From a checkpoint of a small transformer trained on Wikipedia: width 128, RMSNorm before each block.
Each number is 200 + 30 x the weight over its row's rms, rounded and kept within 0 to 999. Layers, rows and columns count from 0. The size before them is the row's rms in percent of the matrix's.

# layer 4 MLP up, 512x128, rms 0.0643, rows 451-478, columns 0-127
102,210,150,243,197,195,176,182,203,215,238,184,221,212,190,245,244,178,233,155,178,203,238,200,178,192,200,180,248,189,212,196,200,205,195,207,162,204,214,194,213,222,205,137,223,213,215,187,187,220,177,221,232,149,164,247,169,217,266,164,209,261,249,186,120,166,159,226,174,167,190,183,245,196,203,240,182,207,210,211,255,233,220,200,209,184,220,220,208,206,186,254,212,139,164,212,211,195,221,218,212,234,208,207,232,183,224,185,231,175,223,151,152,254,244,161,230,193,146,219,216,157,228,205,149,245,265,207,175
090,157,218,158,156,218,208,241,190,181,182,195,203,214,153,173,190,224,170,246,171,204,191,171,177,187,240,170,211,260,215,177,223,267,274,210,179,209,198,212,234,188,171,223,224,226,200,165,245,208,216,265,193,219,186,192,192,196,213,178,214,167,230,163,206,179,227,215,194,176,172,235,158,217,271,205,156,197,230,228,168,157,197,190,189,201,187,177,216,223,228,245,174,215,247,264,272,194,165,192,203,241,158,192,216,227,221,250,216,260,210,211,218,206,179,152,226,210,176,135,170,167,187,184,199,162,175,215,162
106,195,182,220,163,247,203,244,218,209,172,194,208,238,199,242,254,196,226,206,211,234,211,187,246,169,185,215,190,196,194,175,197,247,235,198,165,208,233,171,246,246,239,205,207,185,233,215,224,199,195,188,177,204,182,192,159,186,236,155,183,132,161,265,264,179,203,273,209,194,192,166,241,221,161,210,192,240,228,165,223,180,224,246,156,203,234,195,149,229,151,182,190,228,246,205,171,209,229,223,216,245,213,163,131,182,198,197,158,175,165,182,205,167,216,168,239,224,217,131,241,180,207,159,212,200,217,195,204
106,211,221,194,211,177,161,189,258,250,176,197,197,188,261,221,216,197,183,187,177,201,147,182,190,211,189,192,201,220,153,148,199,160,239,179,223,170,235,185,218,214,216,193,187,184,177,217,190,233,180,101,214,251,233,165,177,190,220,211,249,145,189,145,166,173,217,240,206,164,259,191,224,237,166,225,199,207,207,227,209,209,152,234,175,217,142,192,177,247,211,209,195,237,228,274,182,166,195,206,227,176,234,199,151,146,149,207,174,218,224,206,193,249,194,201,187,254,205,175,237,161,190,221,188,189,173,184,221
109,180,244,179,199,181,265,201,175,176,267,205,196,182,186,237,148,218,191,226,259,186,209,223,172,247,179,179,258,225,262,167,214,155,197,153,222,173,220,233,198,210,125,233,219,178,187,192,167,208,145,167,174,206,174,272,180,187,211,222,148,187,206,168,196,224,204,225,205,213,210,185,225,167,197,153,210,233,219,222,228,164,208,253,160,175,187,173,241,140,169,144,197,203,186,186,140,174,230,184,196,222,185,191,181,151,225,211,157,183,242,211,207,173,200,183,248,197,225,173,209,228,214,192,204,206,242,219,197
105,187,223,201,215,184,174,247,189,150,223,246,184,188,177,198,133,209,267,172,187,167,194,217,194,171,136,213,251,245,230,184,199,183,185,189,209,236,231,216,208,244,159,245,210,186,193,214,160,183,185,151,219,204,225,183,230,210,161,186,216,216,195,240,187,147,187,162,200,230,200,201,192,204,253,246,184,243,202,179,155,207,219,144,214,223,147,174,231,195,183,145,191,180,205,191,182,187,167,235,207,166,254,200,247,171,270,160,178,205,172,204,204,221,245,255,182,147,223,246,179,225,213,188,204,148,213,237,193
102,218,213,179,212,209,193,189,159,203,148,191,221,213,224,253,218,208,124,217,139,210,151,191,242,210,190,193,182,171,250,221,147,187,186,217,174,241,202,245,195,105,239,213,173,213,156,169,202,186,197,182,190,202,187,115,196,167,211,213,206,149,202,217,134,168,241,150,213,200,143,177,269,184,218,234,177,244,190,189,195,238,225,237,182,195,199,152,232,235,164,226,207,213,220,204,187,227,176,212,180,207,195,175,184,213,225,225,181,229,186,179,185,165,207,242,207,194,190,210,229,146,172,180,193,196,248,191,232
098,220,189,193,244,218,258,217,194,155,221,147,200,188,217,213,139,200,228,252,151,179,244,195,268,175,199,192,213,212,205,178,223,237,209,234,167,266,257,197,165,197,252,222,125,178,177,184,160,161,212,206,209,194,241,187,211,205,199,104,198,223,194,174,242,206,245,201,193,158,183,164,193,226,198,203,207,223,159,192,242,169,164,144,156,189,201,161,203,166,180,214,157,246,191,188,199,195,187,167,183,180,198,234,172,187,226,207,183,218,216,189,207,236,223,205,255,273,213,199,199,193,189,186,180,217,196,197,239
105,206,243,191,194,214,172,165,207,179,136,163,174,232,179,206,247,199,135,188,208,189,144,213,253,194,206,232,234,195,280,201,138,192,133,228,214,222,170,219,211,158,185,175,180,216,183,153,212,187,167,189,170,188,145,152,181,249,167,182,192,176,179,206,196,211,190,218,238,218,214,196,219,206,250,166,204,195,177,146,203,214,171,226,198,226,224,135,179,199,152,171,184,216,167,231,169,199,205,199,184,188,215,265,216,163,213,219,191,194,158,227,233,202,145,230,224,249,178,179,135,156,185,194,172,212,192,185,188
091,216,180,149,220,255,178,222,203,205,222,206,220,244,277,144,213,202,210,189,197,201,137,179,275,189,164,195,235,240,171,201,160,166,207,186,250,175,234,172,221,174,203,168,196,241,213,191,271,212,218,183,167,202,226,218,204,208,172,231,178,178,174,159,220,244,185,208,214,212,185,187,206,148,226,197,167,219,159,223,195,265,233,219,240,173,144,205,221,246,182,194,213,245,265,209,201,211,224,218,226,273,206,216,258,163,195,180,204,204,193,196,194,208,200,270,172,234,202,189,165,184,198,206,207,169,199,162,196
102,177,211,173,194,190,246,201,212,248,164,136,234,229,196,216,165,232,155,240,141,176,237,194,197,228,254,188,137,213,176,186,226,206,203,153,213,186,204,236,227,175,233,180,187,187,202,221,185,226,219,235,205,205,229,166,155,277,187,224,269,196,173,216,204,166,227,203,221,187,243,218,216,188,133,167,208,258,193,181,187,189,245,178,201,215,209,173,189,282,232,182,197,237,233,247,236,214,205,188,219,175,161,213,190,175,182,186,181,219,233,233,171,187,255,227,187,192,182,174,214,217,211,231,165,229,151,248,211
107,196,197,226,257,127,220,182,167,174,230,204,204,242,120,214,213,143,249,165,221,166,195,199,189,156,158,212,203,190,190,185,200,263,194,186,206,181,217,189,213,197,184,220,159,164,210,207,163,216,215,174,218,124,196,160,228,237,167,182,133,237,250,174,175,238,142,197,173,232,208,208,213,185,161,178,161,201,212,165,172,200,233,198,185,187,225,240,213,191,228,205,173,206,238,245,178,191,216,173,238,254,171,254,179,178,166,208,254,204,193,160,207,245,186,218,213,161,157,209,205,169,182,231,178,187,200,209,166
105,182,235,197,215,230,206,185,186,192,199,192,222,191,132,199,240,247,191,244,257,194,184,170,197,194,187,233,218,164,192,183,182,256,238,200,181,182,239,229,158,152,194,182,186,259,178,272,264,249,223,172,181,210,163,192,203,230,186,182,161,261,216,220,194,190,192,204,167,214,217,155,222,155,189,162,147,168,201,238,190,188,192,228,182,180,200,222,201,211,152,196,194,178,224,185,209,283,164,242,228,184,258,192,203,211,189,178,210,237,232,167,188,231,230,203,203,215,177,189,163,198,146,190,192,215,146,264,241
096,217,230,236,222,149,207,189,227,221,185,207,195,216,192,206,199,178,228,259,140,189,204,172,202,243,233,159,240,233,233,167,212,197,179,163,214,257,228,230,185,185,168,155,216,157,172,172,173,148,210,218,196,165,207,167,232,162,231,221,217,202,189,197,186,232,179,196,188,234,182,207,196,143,216,164,189,195,210,179,248,197,210,179,195,199,171,141,204,165,179,176,215,218,186,163,254,202,172,102,198,166,184,180,124,180,179,200,179,212,228,206,208,134,172,261,213,198,251,217,200,202,251,233,186,253,206,164,215
099,208,182,195,187,220,228,223,219,226,206,260,188,176,207,159,169,236,192,161,201,198,166,212,123,214,231,237,261,217,244,199,169,187,195,163,321,261,167,179,217,186,206,169,204,183,187,182,208,153,197,184,224,153,243,145,227,213,230,163,203,196,191,224,187,222,185,200,176,162,204,181,217,198,185,225,240,211,221,197,259,230,226,182,196,177,204,223,236,245,195,208,163,171,159,182,208,242,196,194,209,187,208,198,244,215,234,149,196,203,225,197,211,146,214,199,187,215,152,213,191,139,216,146,216,169,240,196,155
103,278,194,173,252,152,197,233,194,222,209,215,161,164,181,174,199,206,212,214,173,176,215,248,189,190,174,175,174,162,181,178,176,199,185,200,192,185,191,181,167,192,168,206,205,195,180,222,177,172,179,194,151,245,258,183,212,171,225,266,200,156,204,172,224,147,208,176,210,150,181,183,255,230,194,203,207,199,183,189,184,201,210,231,122,207,161,185,161,259,135,137,243,163,210,196,200,207,161,195,224,206,241,169,229,166,223,153,183,199,158,174,168,236,180,150,244,222,192,192,140,209,187,160,212,221,209,236,219
101,184,191,159,228,235,186,246,191,204,211,208,238,203,156,251,218,225,217,180,183,209,156,231,196,165,196,197,249,189,195,239,182,190,200,231,237,161,208,203,243,187,179,197,220,192,192,215,171,180,157,205,198,237,241,221,212,205,224,253,209,226,208,219,130,206,194,195,213,171,140,190,166,189,178,239,182,217,199,221,170,249,232,209,196,149,190,187,207,239,188,209,253,235,196,181,167,261,163,164,170,163,213,216,182,104,274,236,218,238,232,202,148,156,218,188,215,148,207,210,209,165,217,170,196,225,157,261,197
095,207,254,161,223,154,217,167,175,221,182,212,215,264,242,153,181,215,243,186,175,195,203,156,207,216,204,195,198,226,216,183,207,219,159,190,199,189,188,158,198,177,200,159,179,215,202,289,196,164,107,212,197,234,162,168,179,180,259,160,191,166,223,274,195,216,193,207,215,227,204,202,217,167,193,168,171,200,157,150,224,184,162,177,208,194,200,198,163,185,209,138,211,136,219,188,186,258,203,209,165,240,195,154,203,174,276,205,149,197,226,186,229,200,177,226,192,187,211,171,221,196,194,181,244,236,188,206,198
096,218,212,232,128,196,196,183,135,198,230,195,204,222,174,249,205,206,160,217,174,220,164,167,216,195,202,250,220,244,261,226,216,216,221,186,208,234,141,222,208,234,205,217,179,202,213,160,192,200,214,263,235,176,191,242,171,249,222,259,183,177,190,201,234,167,204,193,175,186,218,220,207,171,230,197,183,174,110,169,195,221,253,204,196,130,170,142,193,205,159,207,245,181,244,221,224,169,159,223,194,184,225,205,215,218,165,190,223,186,244,201,218,248,196,188,232,199,216,226,157,168,185,243,238,165,184,164,177
100,196,248,218,231,273,210,213,208,168,175,200,133,158,187,223,226,196,181,240,181,200,213,219,158,184,166,168,201,235,165,224,154,196,186,171,210,180,258,220,238,159,167,181,173,192,240,194,155,162,225,200,159,186,183,283,223,195,222,206,188,178,234,212,256,239,154,213,181,229,172,199,166,207,191,144,216,203,210,148,258,191,254,255,180,185,237,181,220,210,178,199,225,211,195,161,277,206,165,180,192,231,214,212,194,157,171,165,195,175,200,221,205,220,182,182,174,190,161,255,188,208,216,176,213,216,231,158,178
104,172,181,246,187,153,189,163,151,200,195,242,193,238,225,218,191,216,134,192,272,212,182,229,225,218,193,145,206,253,190,219,175,178,179,179,230,228,195,199,218,231,201,228,233,197,163,192,189,201,165,180,214,223,144,146,215,226,196,243,245,134,167,186,187,204,222,218,194,183,206,232,207,203,192,197,122,162,195,254,237,245,211,191,179,205,200,191,257,249,165,231,173,191,230,207,219,181,181,170,192,226,180,196,217,185,217,221,222,207,156,211,184,168,204,213,274,231,132,200,165,229,200,182,243,221,265,217,186
113,143,206,218,162,167,193,200,193,252,153,166,200,209,163,199,155,184,178,149,179,150,200,205,189,194,164,165,204,223,161,219,138,202,226,250,201,150,177,175,181,203,237,245,173,220,170,180,209,227,133,165,123,223,205,250,187,190,176,229,226,216,203,242,183,179,174,200,204,203,194,160,191,126,260,239,184,146,222,221,190,213,190,202,163,231,202,231,217,207,193,195,218,207,197,179,208,270,247,213,138,188,209,189,215,206,213,192,224,223,200,132,205,192,200,194,169,175,173,230,172,244,193,211,167,221,205,187,250
082,210,235,173,176,224,238,217,221,154,204,170,191,199,250,213,207,148,179,217,198,206,181,205,175,245,216,180,249,270,192,223,194,173,238,162,237,182,139,159,216,172,217,187,231,210,163,216,157,196,213,226,188,188,182,208,172,235,223,156,179,207,213,133,188,175,215,221,206,121,165,190,213,174,211,205,239,167,207,196,182,196,176,200,266,177,228,182,230,139,251,240,196,213,174,200,141,184,264,236,208,230,183,180,298,227,242,204,197,177,224,182,203,205,189,238,213,221,196,223,184,166,188,212,230,214,236,197,177
088,168,239,187,202,221,215,177,170,201,254,234,255,188,204,231,256,199,144,200,226,238,185,181,241,171,217,202,213,247,231,167,171,215,176,171,258,225,229,190,207,227,200,226,210,202,176,153,212,191,197,182,198,207,205,220,199,174,175,193,232,188,233,150,238,211,217,170,186,188,179,242,231,164,251,264,193,181,165,194,205,182,215,222,233,195,203,206,177,232,182,235,203,174,144,198,199,205,171,256,218,194,224,268,170,172,187,195,204,198,236,176,264,173,227,248,238,188,144,214,202,230,257,143,173,134,213,149,183
091,201,170,229,194,211,166,215,256,171,226,159,206,173,214,197,237,266,173,202,217,181,189,234,196,210,225,243,171,164,178,209,186,180,214,227,188,174,172,161,208,261,238,180,213,141,194,214,228,156,166,166,207,318,218,151,218,193,231,276,188,194,175,162,225,212,226,213,227,262,223,228,227,178,185,190,148,201,172,211,216,192,229,161,196,163,164,170,224,238,201,198,186,202,182,257,195,218,224,203,166,212,193,202,232,197,202,264,176,182,233,179,204,190,230,187,176,225,187,234,176,191,215,209,247,156,173,225,234
101,191,201,203,118,207,235,254,161,224,195,214,249,194,160,153,189,191,155,204,224,232,173,221,177,216,244,235,193,210,204,178,169,131,239,200,166,216,239,209,199,238,127,194,149,217,223,193,222,205,177,183,174,223,178,202,178,232,176,283,189,165,228,223,232,226,254,240,182,207,188,229,214,175,138,222,179,173,223,145,195,151,208,179,197,192,171,174,206,200,155,177,187,143,192,188,161,224,209,210,169,234,202,188,212,223,184,246,217,163,227,130,207,223,202,189,238,189,234,222,204,161,194,183,166,220,190,176,187
105,236,192,237,198,191,229,209,170,190,187,236,222,234,208,149,281,199,224,162,206,201,187,200,215,226,224,223,159,234,184,195,122,201,233,208,211,198,181,233,125,260,180,215,239,198,228,202,242,245,185,187,199,214,210,212,187,158,178,216,163,161,181,166,144,236,207,210,189,190,183,153,202,127,165,255,170,220,201,223,175,202,222,260,225,202,177,203,183,238,168,203,192,189,227,242,211,247,250,228,180,251,220,136,241,209,228,246,243,194,207,157,200,194,212,203,231,200,183,193,234,179,180,210,241,203,229,196,180
086,249,181,189,201,194,174,172,235,203,205,216,204,169,191,278,199,226,203,289,184,202,158,231,198,197,231,191,239,228,273,202,200,144,212,203,205,218,232,184,140,207,171,260,212,177,189,184,184,177,129,193,216,218,162,191,230,201,193,164,203,187,166,184,190,202,199,179,149,168,170,162,170,142,232,187,195,220,208,258,190,236,162,211,216,238,209,169,182,175,227,227,138,165,180,229,202,189,241,216,207,207,183,137,153,170,193,232,188,185,210,185,234,189,204,221,218,154,237,168,236,166,177,174,229,174,200,149,188
# layer 4 MLP down (transposed), 512x128, rms 0.0642, rows 451-477, columns 0-127
098,205,182,219,163,182,201,184,202,251,226,222,216,198,151,217,176,177,172,209,218,230,278,247,198,226,239,239,223,125,191,171,179,179,269,197,149,180,139,189,231,196,219,192,179,144,150,188,230,211,206,213,224,214,214,218,160,191,169,241,218,179,229,185,187,171,224,251,208,202,191,205,182,176,227,239,217,191,224,210,213,194,263,206,150,184,192,248,223,126,178,205,226,149,203,184,170,175,220,208,165,292,201,243,184,190,183,200,179,214,279,227,230,207,200,196,186,193,205,172,182,208,222,178,193,196,200,235,180
093,170,196,147,195,145,200,199,150,233,223,179,243,171,169,146,219,237,217,222,242,186,215,231,241,238,157,201,244,159,273,156,189,218,210,192,232,153,169,196,176,213,181,172,198,223,236,217,208,185,145,199,182,217,218,225,221,191,201,212,224,202,133,188,243,171,186,259,201,196,227,254,190,188,222,206,164,197,229,196,261,170,247,176,214,252,229,224,206,193,214,198,196,160,224,192,233,166,213,163,233,183,184,191,173,162,202,220,143,135,228,238,200,171,195,249,175,234,156,228,194,204,219,168,184,203,198,166,229
099,148,210,158,250,147,169,166,152,178,186,255,149,225,201,217,195,203,188,163,206,221,214,233,191,234,161,201,191,239,195,171,186,212,207,186,212,200,201,184,219,227,156,129,153,221,206,193,229,174,240,247,218,163,221,222,208,213,212,247,164,231,211,251,193,226,228,216,195,188,184,209,191,238,224,176,201,269,228,187,206,213,176,205,163,200,196,244,201,155,229,142,223,239,213,214,219,249,235,251,217,217,193,158,236,200,126,193,178,143,195,238,215,159,211,232,187,153,171,182,193,186,238,161,224,185,218,242,228
103,179,179,216,206,215,250,203,201,213,210,202,168,160,175,174,220,194,238,246,202,165,182,153,170,190,223,163,183,196,195,208,188,194,219,214,183,213,207,150,252,238,191,283,188,219,184,166,280,192,223,137,207,172,187,144,195,178,174,200,241,194,190,184,175,191,152,209,195,248,206,231,202,188,207,176,192,187,212,256,208,227,278,225,172,216,154,216,199,262,225,186,221,215,173,175,135,246,170,133,214,188,216,183,216,198,173,257,204,231,193,200,222,164,208,225,209,198,242,191,166,230,164,229,145,190,151,207,184
110,178,191,212,169,214,110,242,198,198,202,173,205,177,182,216,164,176,225,245,169,237,204,226,211,233,128,214,222,232,230,192,191,178,136,172,192,237,219,218,183,211,183,171,201,197,95,216,243,165,258,220,183,162,185,207,174,171,149,236,194,240,237,205,184,202,231,214,203,228,218,215,231,186,228,228,207,175,173,195,210,216,209,189,196,212,224,242,225,203,181,221,194,192,164,235,218,200,222,218,202,174,187,194,197,261,272,214,173,214,217,169,175,148,175,198,235,197,185,160,232,212,237,199,251,158,229,244,260
094,194,196,244,221,196,131,200,189,202,149,180,154,169,217,214,298,159,163,220,230,237,219,253,166,218,264,210,176,208,190,194,230,205,196,198,182,226,182,215,208,219,180,213,177,201,196,195,248,211,168,181,241,224,216,180,207,189,135,155,164,204,186,152,172,211,250,256,215,188,212,200,192,248,245,142,189,172,176,131,206,212,204,230,162,163,224,189,190,174,230,172,190,205,190,130,172,208,187,167,194,199,207,219,249,196,168,188,192,187,171,231,217,209,185,204,192,187,233,166,132,204,133,167,185,205,203,216,203
107,217,226,207,183,177,171,236,169,219,184,104,180,208,206,227,198,232,206,204,205,190,208,196,218,207,181,260,194,170,157,261,186,151,199,189,173,192,190,161,222,141,213,239,201,192,228,209,192,242,213,203,202,229,180,225,145,240,224,217,128,227,204,191,255,174,191,232,183,212,207,204,189,200,180,172,200,92,256,164,193,169,186,231,252,184,190,242,182,207,176,157,222,216,257,163,202,203,174,223,214,188,223,217,230,227,221,212,241,236,197,198,144,241,200,198,232,134,226,202,183,218,183,217,179,200,155,203,213
094,226,198,147,245,216,186,176,132,213,159,194,256,217,255,181,183,215,182,167,198,236,154,233,193,217,200,237,203,262,223,210,192,212,197,230,217,162,198,216,181,218,167,223,226,200,231,191,219,234,153,219,190,204,183,196,202,172,222,209,258,197,199,229,217,150,149,176,160,222,267,200,261,207,233,166,248,203,235,155,219,142,209,162,218,197,194,200,218,243,225,154,246,152,229,182,231,235,200,169,203,169,191,218,223,267,161,203,201,236,190,234,216,259,190,172,192,165,231,187,196,225,231,182,185,239,225,183,187
102,196,156,198,233,196,221,191,193,168,181,199,181,189,252,225,178,177,237,124,231,221,175,199,144,260,210,195,211,216,216,196,256,205,192,180,225,215,186,169,207,247,205,200,216,152,201,237,197,255,249,229,184,211,196,260,211,192,218,175,193,200,198,166,169,199,147,202,205,230,215,203,248,206,218,200,222,193,214,156,247,185,162,147,223,282,213,200,173,260,194,168,219,180,181,221,175,183,164,223,244,193,246,140,189,195,164,203,206,222,238,231,193,192,171,188,252,154,208,248,224,204,201,138,205,203,244,257,202
080,214,188,196,258,199,207,135,185,200,201,221,164,206,170,221,184,159,140,189,231,212,150,156,193,230,132,134,191,250,207,177,216,183,227,119,186,203,251,182,210,207,194,173,172,169,178,186,201,218,253,256,226,211,259,181,229,153,216,193,272,211,162,200,242,228,207,176,247,190,229,191,189,203,150,203,201,197,195,203,209,197,216,155,136,193,193,203,204,164,204,177,185,207,236,210,190,252,181,223,179,184,197,176,202,160,165,227,167,228,184,153,257,183,174,185,184,191,193,195,199,219,217,149,170,155,189,211,165
097,218,205,163,200,254,131,138,197,164,238,179,232,193,234,197,240,212,194,186,201,234,236,221,178,169,211,238,183,165,172,207,159,194,201,246,216,167,180,167,194,177,176,204,205,225,176,226,232,262,234,194,155,224,180,257,252,196,196,257,258,197,211,184,192,206,193,193,150,217,198,163,221,174,178,207,209,147,221,188,213,152,206,165,176,247,224,198,150,245,135,204,221,157,205,201,163,168,215,235,202,206,250,153,155,232,214,231,216,215,256,181,231,196,181,218,183,220,225,167,219,183,178,179,214,170,176,218,149
104,166,227,248,176,183,187,228,216,210,204,211,158,227,253,237,185,259,195,237,216,212,192,141,196,283,216,188,187,167,261,200,171,182,240,227,192,176,195,180,187,226,240,174,208,209,178,196,200,156,185,206,183,194,167,230,139,155,226,238,271,192,187,214,174,193,182,237,156,281,235,223,167,218,196,223,173,184,214,196,214,185,209,202,226,249,211,165,248,167,166,163,217,203,171,171,216,172,193,199,168,231,163,189,225,216,183,205,222,176,210,245,164,160,219,177,145,202,243,167,196,223,188,201,155,249,204,240,220
094,234,168,223,195,157,225,215,189,212,196,162,185,205,218,172,170,171,189,173,173,183,183,203,216,227,227,212,211,184,217,176,247,174,194,233,174,187,228,179,200,217,232,228,225,188,215,201,169,200,159,177,198,217,269,272,219,207,223,174,212,231,186,191,218,180,247,204,206,214,156,202,218,250,243,157,253,189,175,190,155,162,173,164,186,159,208,192,149,215,262,199,176,218,163,214,208,202,204,284,232,198,214,187,156,136,209,220,175,176,171,249,163,223,227,207,221,300,229,233,189,172,139,239,210,178,234,193,197
087,223,242,223,235,165,235,207,228,190,194,160,206,180,247,210,159,230,179,214,234,212,212,177,176,151,226,180,233,225,183,187,191,221,202,173,234,164,201,248,224,167,223,200,187,177,240,199,187,230,172,207,107,249,205,171,187,197,216,178,211,238,157,207,190,198,209,252,168,174,136,243,213,227,183,202,230,232,165,218,231,153,221,186,178,246,258,248,179,177,219,219,218,226,201,205,217,212,174,253,188,250,236,215,207,188,266,211,202,159,163,196,223,252,256,166,199,151,157,167,186,235,198,202,198,231,164,210,168
099,202,218,210,201,149,164,206,247,172,154,208,156,256,279,226,252,165,189,222,224,198,252,219,242,225,214,263,202,206,212,196,213,223,220,165,174,207,211,223,212,179,203,202,192,220,200,234,191,235,247,251,205,187,185,197,219,187,167,174,185,175,158,157,154,196,207,210,227,152,186,210,242,173,202,183,272,176,221,231,234,225,223,180,253,219,230,230,219,170,200,197,218,252,252,197,170,204,228,179,215,173,194,206,248,192,186,206,203,143,210,207,188,187,171,161,237,203,150,217,98,187,173,205,227,221,193,228,190
101,177,173,137,249,160,160,194,164,192,127,194,246,164,218,188,209,159,228,187,185,209,276,224,224,181,210,210,190,233,208,171,210,231,154,218,202,150,209,200,249,182,172,200,151,194,203,204,172,234,187,231,238,162,232,182,189,213,202,172,210,165,201,182,191,164,224,268,165,181,221,251,150,217,191,275,230,211,211,138,136,203,212,216,181,219,244,185,168,194,212,159,214,250,226,189,197,187,217,197,171,209,233,156,226,188,212,219,217,170,174,202,200,177,209,210,183,113,186,240,206,205,171,179,220,206,231,200,206
107,201,185,180,199,272,192,198,255,213,235,171,243,218,230,172,190,189,190,160,229,242,196,228,237,198,195,240,205,187,195,209,243,175,192,178,263,176,219,177,238,195,209,183,218,139,193,232,189,233,198,230,209,215,169,196,195,187,228,179,212,252,165,219,214,216,203,247,104,208,177,215,144,202,251,191,201,203,230,195,199,194,241,140,166,157,231,230,243,220,239,248,235,226,202,213,206,202,189,188,149,201,265,216,253,181,275,230,201,196,181,193,220,196,247,187,202,193,173,195,164,195,225,193,162,162,195,184,254
096,200,205,279,149,139,231,217,244,148,164,185,202,255,177,194,160,243,213,182,204,192,219,219,201,266,178,195,228,158,221,209,224,228,232,200,224,218,154,207,239,185,232,241,169,212,192,147,159,227,261,200,250,160,208,217,183,214,219,212,232,211,159,170,137,169,218,209,217,149,147,207,173,230,184,189,217,192,214,172,234,242,176,191,211,203,207,236,210,166,221,218,240,188,225,264,257,218,195,195,246,188,152,207,196,217,214,226,195,167,237,219,184,196,203,198,188,206,192,219,177,234,164,156,226,177,178,240,226
105,226,146,155,225,214,230,182,177,209,245,238,207,230,164,248,199,272,220,193,189,173,166,197,153,186,237,212,194,207,174,237,169,202,173,232,184,179,214,187,246,136,219,210,184,167,199,181,236,185,139,217,164,179,126,249,225,200,227,191,264,176,131,207,227,207,204,159,175,139,207,206,164,213,146,211,205,183,245,203,174,211,159,199,171,243,225,203,210,159,191,183,192,194,210,196,228,165,211,184,227,188,192,139,169,207,237,211,219,207,178,186,153,175,186,229,206,233,228,192,148,247,238,217,194,221,165,215,191
094,256,181,199,258,165,179,211,200,227,225,182,189,244,210,227,204,237,216,182,215,199,262,190,232,217,205,167,242,161,211,257,190,244,188,187,218,201,206,158,177,211,184,211,227,167,198,215,191,232,233,212,185,200,202,181,199,137,224,207,194,216,213,152,156,173,204,198,160,281,181,244,248,242,219,255,199,178,121,164,196,208,172,164,156,177,187,159,204,161,133,213,202,167,256,196,178,160,184,174,194,203,175,249,177,192,179,182,218,128,195,207,230,211,155,214,163,184,199,178,202,201,220,208,176,220,245,231,226
116,176,170,202,204,176,217,173,202,182,191,185,230,174,180,193,204,217,223,159,154,164,200,203,149,158,206,152,223,195,262,181,173,242,182,178,174,128,203,160,187,212,230,201,222,200,193,185,205,251,261,171,156,245,223,166,217,161,220,184,147,208,210,163,223,205,169,200,206,236,268,214,195,158,199,191,158,214,220,244,204,250,207,187,165,206,172,190,171,209,188,171,202,253,227,190,204,227,151,195,198,203,157,184,156,161,162,157,137,236,233,221,239,209,218,147,185,219,231,201,195,199,193,229,197,258,220,138,160
112,153,208,150,211,194,137,199,204,262,223,149,228,194,207,227,205,175,185,225,216,201,164,223,151,143,193,239,182,191,220,198,149,183,226,204,231,167,210,194,196,215,252,213,196,202,197,208,204,171,212,168,153,192,242,203,182,180,214,188,191,202,206,164,124,210,216,274,269,240,175,238,180,198,231,206,196,141,195,196,129,188,180,210,243,186,228,210,176,230,187,131,176,251,185,194,164,204,228,201,205,273,269,233,233,206,192,177,188,175,177,193,173,205,212,222,187,200,177,156,164,191,196,169,165,190,170,187,210
081,177,250,191,169,197,111,189,213,155,183,222,194,219,192,220,185,167,163,224,157,217,202,204,175,214,184,186,196,208,204,181,207,193,244,237,230,171,214,184,195,196,164,246,179,216,160,229,215,208,170,158,218,198,237,182,140,173,216,249,255,175,190,199,228,236,253,180,195,207,186,186,188,191,164,210,194,235,164,162,230,139,180,251,248,164,216,141,187,170,212,286,204,178,189,195,200,234,211,211,213,231,237,197,213,199,180,188,158,222,179,247,209,158,136,222,219,197,191,141,204,251,214,241,212,221,213,141,211
095,194,214,266,189,151,193,169,205,182,182,249,196,232,234,229,184,192,273,169,225,250,160,226,177,183,203,212,221,174,268,158,220,177,209,203,181,176,213,171,211,198,234,214,231,198,185,248,184,184,259,167,202,183,229,209,185,171,218,216,247,258,156,181,145,225,274,161,225,267,186,226,207,191,218,218,231,224,165,176,218,185,211,220,176,185,223,216,196,203,224,178,189,175,133,199,219,248,177,181,219,163,230,182,163,234,212,145,211,166,232,159,235,169,192,222,154,217,223,162,242,218,209,196,178,189,177,226,195
093,198,139,220,186,255,224,208,213,179,170,236,249,265,202,187,164,216,184,262,224,184,203,165,209,200,200,264,155,193,192,222,181,193,234,199,162,250,212,222,233,245,194,199,192,220,227,169,214,241,190,201,190,260,201,194,146,201,195,229,176,161,227,226,164,196,182,173,174,223,266,210,198,168,148,145,177,240,127,229,218,197,225,200,214,188,213,204,210,250,214,186,209,216,206,180,146,247,168,233,185,208,222,229,216,205,163,152,158,184,191,200,176,225,132,224,193,233,200,196,182,149,206,248,187,246,213,192,212
107,208,270,160,156,185,259,249,215,210,179,202,227,181,225,195,183,217,200,172,170,254,180,196,217,219,209,205,156,202,240,154,172,198,198,141,196,222,192,205,167,181,193,215,194,214,183,211,165,143,182,182,149,149,265,208,159,192,234,229,220,203,218,190,230,194,176,254,136,202,250,253,188,174,198,190,224,220,160,192,188,189,222,225,223,206,193,233,178,195,187,189,226,246,226,200,177,183,166,256,206,202,221,178,203,199,214,200,144,206,198,168,152,171,154,240,182,226,253,208,184,168,234,200,198,248,278,255,214
117,160,192,276,194,185,161,209,144,197,193,210,202,242,173,276,189,204,211,237,243,260,216,230,189,195,184,224,232,202,201,189,196,196,182,211,199,152,225,157,148,173,228,201,225,232,220,216,188,169,196,197,249,149,184,179,250,177,202,253,146,183,257,176,157,184,187,164,184,185,199,181,179,196,187,248,198,161,153,212,228,204,242,241,241,197,198,215,189,222,186,203,216,142,222,188,213,195,139,208,217,216,203,275,204,185,188,192,185,186,271,214,230,164,225,221,216,160,207,254,225,204,201,174,177,155,178,162,190